python train.py --n_layer=12 --n_kv_head=1 --norm="layernorm" --norm_place="pre" --rope_base=500000.0 --init_std_up=0.0398 --init_std_down=0.0 --lr=0.00163 --lr_head=0.0173 --warmup_steps=257
Each number is 128 + 32 x the weight over its row's rms, rounded and kept within 0 to 255. Layers, rows and columns count from 0. The size above them is the row's rms in percent of the matrix's.

# layer 6 MLP down (transposed), 1536x192, rms 0.0624, rows 1074-1087, columns 96-143
size [104 115 105  96  87 103 112 111 108  90  96  98  97 114]
[[111 103 148 108  92 151  63 156 160 166 120 113 209 133 168 117 117 108 122 106 204 128  96 134 133 108  94 177 163 137 113 147 181 157 168 122 115 152 122 174 137 111 123 137 174 112 131 113]
 [191 103 170 146 154 100  66 138 131 125 127 101 194 162 117 109 124  92 112 196  86  82  95  98 114 127 162 144 150 144  86  98 149 104 124 147  72 121 128 157 141 125 116 157 148  82 130 105]
 [134 178 119  83 166 107 165 152 147 142  91 207  75 196 144 101  72 161  59 172 134  97 148 116 106 106 121 123 151 147 101  73 109 140 118 167  94 130 101 198 167 107 138 134 134 106 129 155]
 [115  89 104 146 132 117 155 113 206 131 162 188 101 106 166 136 174 134 164 119 157 126 135 113 106 119 142 121 132 150 159 120 111 120  98 155 160 160 116 133 113 103 146 112 132 143 185 148]
 [171 112 157  94 170 108 102 130 135 142 146 111  70 147 168 130 119 129 116 146 126 194  69 171 154 134 149 121  91 125 165 173 142  86  75 179  73 140 127 169 100 131 103 120 133 123 113 155]
 [138 107 103 162 130 117 114 117  81 111 162 122 134  92 113 176 116 122 104  76 107  97  75 129 144 147 107 167 158 217 152  95 177 117 125 137 163 136 128 139  98 182 129 118 173 139 136  75]
 [ 92 126  98 143 179 112 145 143 145 156 108  89 174 134  82  58 131 115  84 156 134 136 143 105 164 140  94  85  85 129 139 118 144 142  90 157 100  22  92 110 174 125  73  87 143 177 120 125]
 [ 74 100 112 101 120 148 106 141  27  95 169 127 184 125 106 146 110 136 117 150 108 155 116  81 150 126 142 125 152 186 144  20 150 116  89 118 145  74 109 166  88 169 141  90 102 144 113  53]
 [152  91 131 110 161 140 163  93 155 133 133 134 133 104 160 116 144 179 160  69 126  63  88 155  75 109  81 142 140 131 126 111  87 115 168 127 142 205 110 132 158 150  97 193 108 173 108 126]
 [116  90 101 145 129 133 115 134  69 115 103 108  64  95 119 136 142 142 124 148 129 130 138 130 191  62 146 142 160 115 152 141  87 144 144 115 109  79 141  96 211 120 129 100 152 173 129 105]
 [ 80 120  76  85 115 130 160 128 188 139 111 129 178 129 121 120 187 143 128 147 109 178 122  83 126 179 150 108 131  78 107 159 144  91 129 122 111 142 114 129 138 103  91  91 171 113 124 101]
 [152 133 101 116 103 133 212 136 118 128 124 113   0 199  88 154 127  95 132 155 152 105 163  89 146 128 112  90 138 130 154  94 164  97 167 119 137  53 115 101 144 161 119 153 129 150  91 102]
 [136 106 137 142 146 137 156 125  87 203 217 161  79 166 124 190 152 145 165 127 158 204 111 132 118  75 132 123  94 151 100 137 156 143 106 106 116 168 162 130  82 107 156 161  97 114 176 119]
 [ 92 176  74  85  30 141 147 174 163 136  96 132 147  47 167 170 134 187 130 119  98 123 205 101  87 107 137  78  89 148 105 101 171 122 101 167 140 188 130 147 107 123 183 106  97 101 122 155]]
# layer 6 MLP up, 1536x192, rms 0.0596, rows 1075-1088, columns 96-143
size [110 104  94  85 111 106 101 107  97 100  77 102 108 103]
[[151 117  81 143 148 176 156 119 135 194 163 123 121 135 160 177 130 118  90 124 103 172 161 131  89 137 118  54 104 100 106 177 146 167 122 109 131 139 151 126 117  66 123 148 123 142 124 119]
 [112 105 153 141 134 123 103 122  72 122 165  84 113 106 132 138 201 160 170 168  90 179 141  74  85 112 135 140 104 142 118 144  75 113 154 149 103 165  81 110  48 128 114 144 147 138 150  96]
 [161 152  29 154 157 161  99 101  81 138 118 144 107 102 153 178  91 181 165 172 139  79 120 114 152 149 156 145 174 163 151 170 127 163 174 166 104 157 180 139 151 148 132 102  99 112 129  76]
 [ 71 109  93 169  68 101 113 178 177 127 132 101  99 146 184 128 125 140  72 148 124  71 168 154 147 129 157 132 131 107 149  67  95 174 169 116 126 101 185 167 120 153 143 113 103 147 132 131]
 [148 115  74 101 116 128 128 109  73  67 102 116 138 179 129 155 182 121  90 115 139  86 165 139 129 136  85 131 181  34 131 142 173  83 146  80 109 106 128 156 108 117 160 132 109 142  82 172]
 [ 91 145  96 134 113 118 106  98 176  63 128 186 131 205 107  98 128 155 155 181 168 155 169 179  97  90 147 108 137 133 152 176 125 107 185 124 165 171 139  97  97 137 167 113 187 156 118 147]
 [118 146  79 144 122 146 161 105 156  98  64 103  99 132 170  80 122 104 127 143 161 110 111 147  95 122 179  83 139 165 137 171  95 128 178 109 107 124 148 176 164 152 174 147 160 160 100 133]
 [ 91 194 105 137 102 200 152 118 132  67 124 167 109 169 137  84 105  70  50 129 137 119 108  79 109 158 124  99 117 157 118 145 106 141 128  76 109 133 209 134 159  92 152 179 171 139 127 131]
 [ 82 210 124 112 178 115 129 161 174 126 149 105 111 158 122 103  98 121  93 149  54 168  90 162 137 113 127  55 155 138 105 153 123 174 116 151 194 146 162 126 120 116 117 133 166 147 163 194]
 [162 154  87 132 173 175 115 122 111 161 137 126  90 149 162  81 196 163 131 145 110  55 132 138 123 119 106 181  88 192 143  89 156 137 140  73 123 121  95 142 102  67  80 158 116 132  63 165]
 [110 129 178 144 150 163  96 119 103  98 131 167 138 118 114 104 159 130 146 112  94 166 132 131 158 152 158 156 129 108 101 150 112 152  79 129 108 238 126 166  97  93 137 110 117 123 149 139]
 [124 170 104 130 103 129 146 189 113 112 107 103 112 122 147  83  89 103  81 111 178 126 206  54 158  95 132 145  89 144 146  74 146 118 137  94 144 131 165 162  95 155 131 129 127 101 143 125]
 [206 137  81 117 137 151  81  81 132  99 152 131  80 184 150 138 170 110 103 164 146  80 124 153 221 116  92 128 133 128 157 143 121 133 131 137 121 137 166 131 117 145  83 146 111 152 135  94]
 [164 148  53 160 138  94 150 138 103 191 122 120 117 192 156 119  48 191 142 151 119  99 168 129 189 165 147 137 167 146 191 134 120 159 156  92 130 113  96 135  34  91 189  60 100  96  88 162]]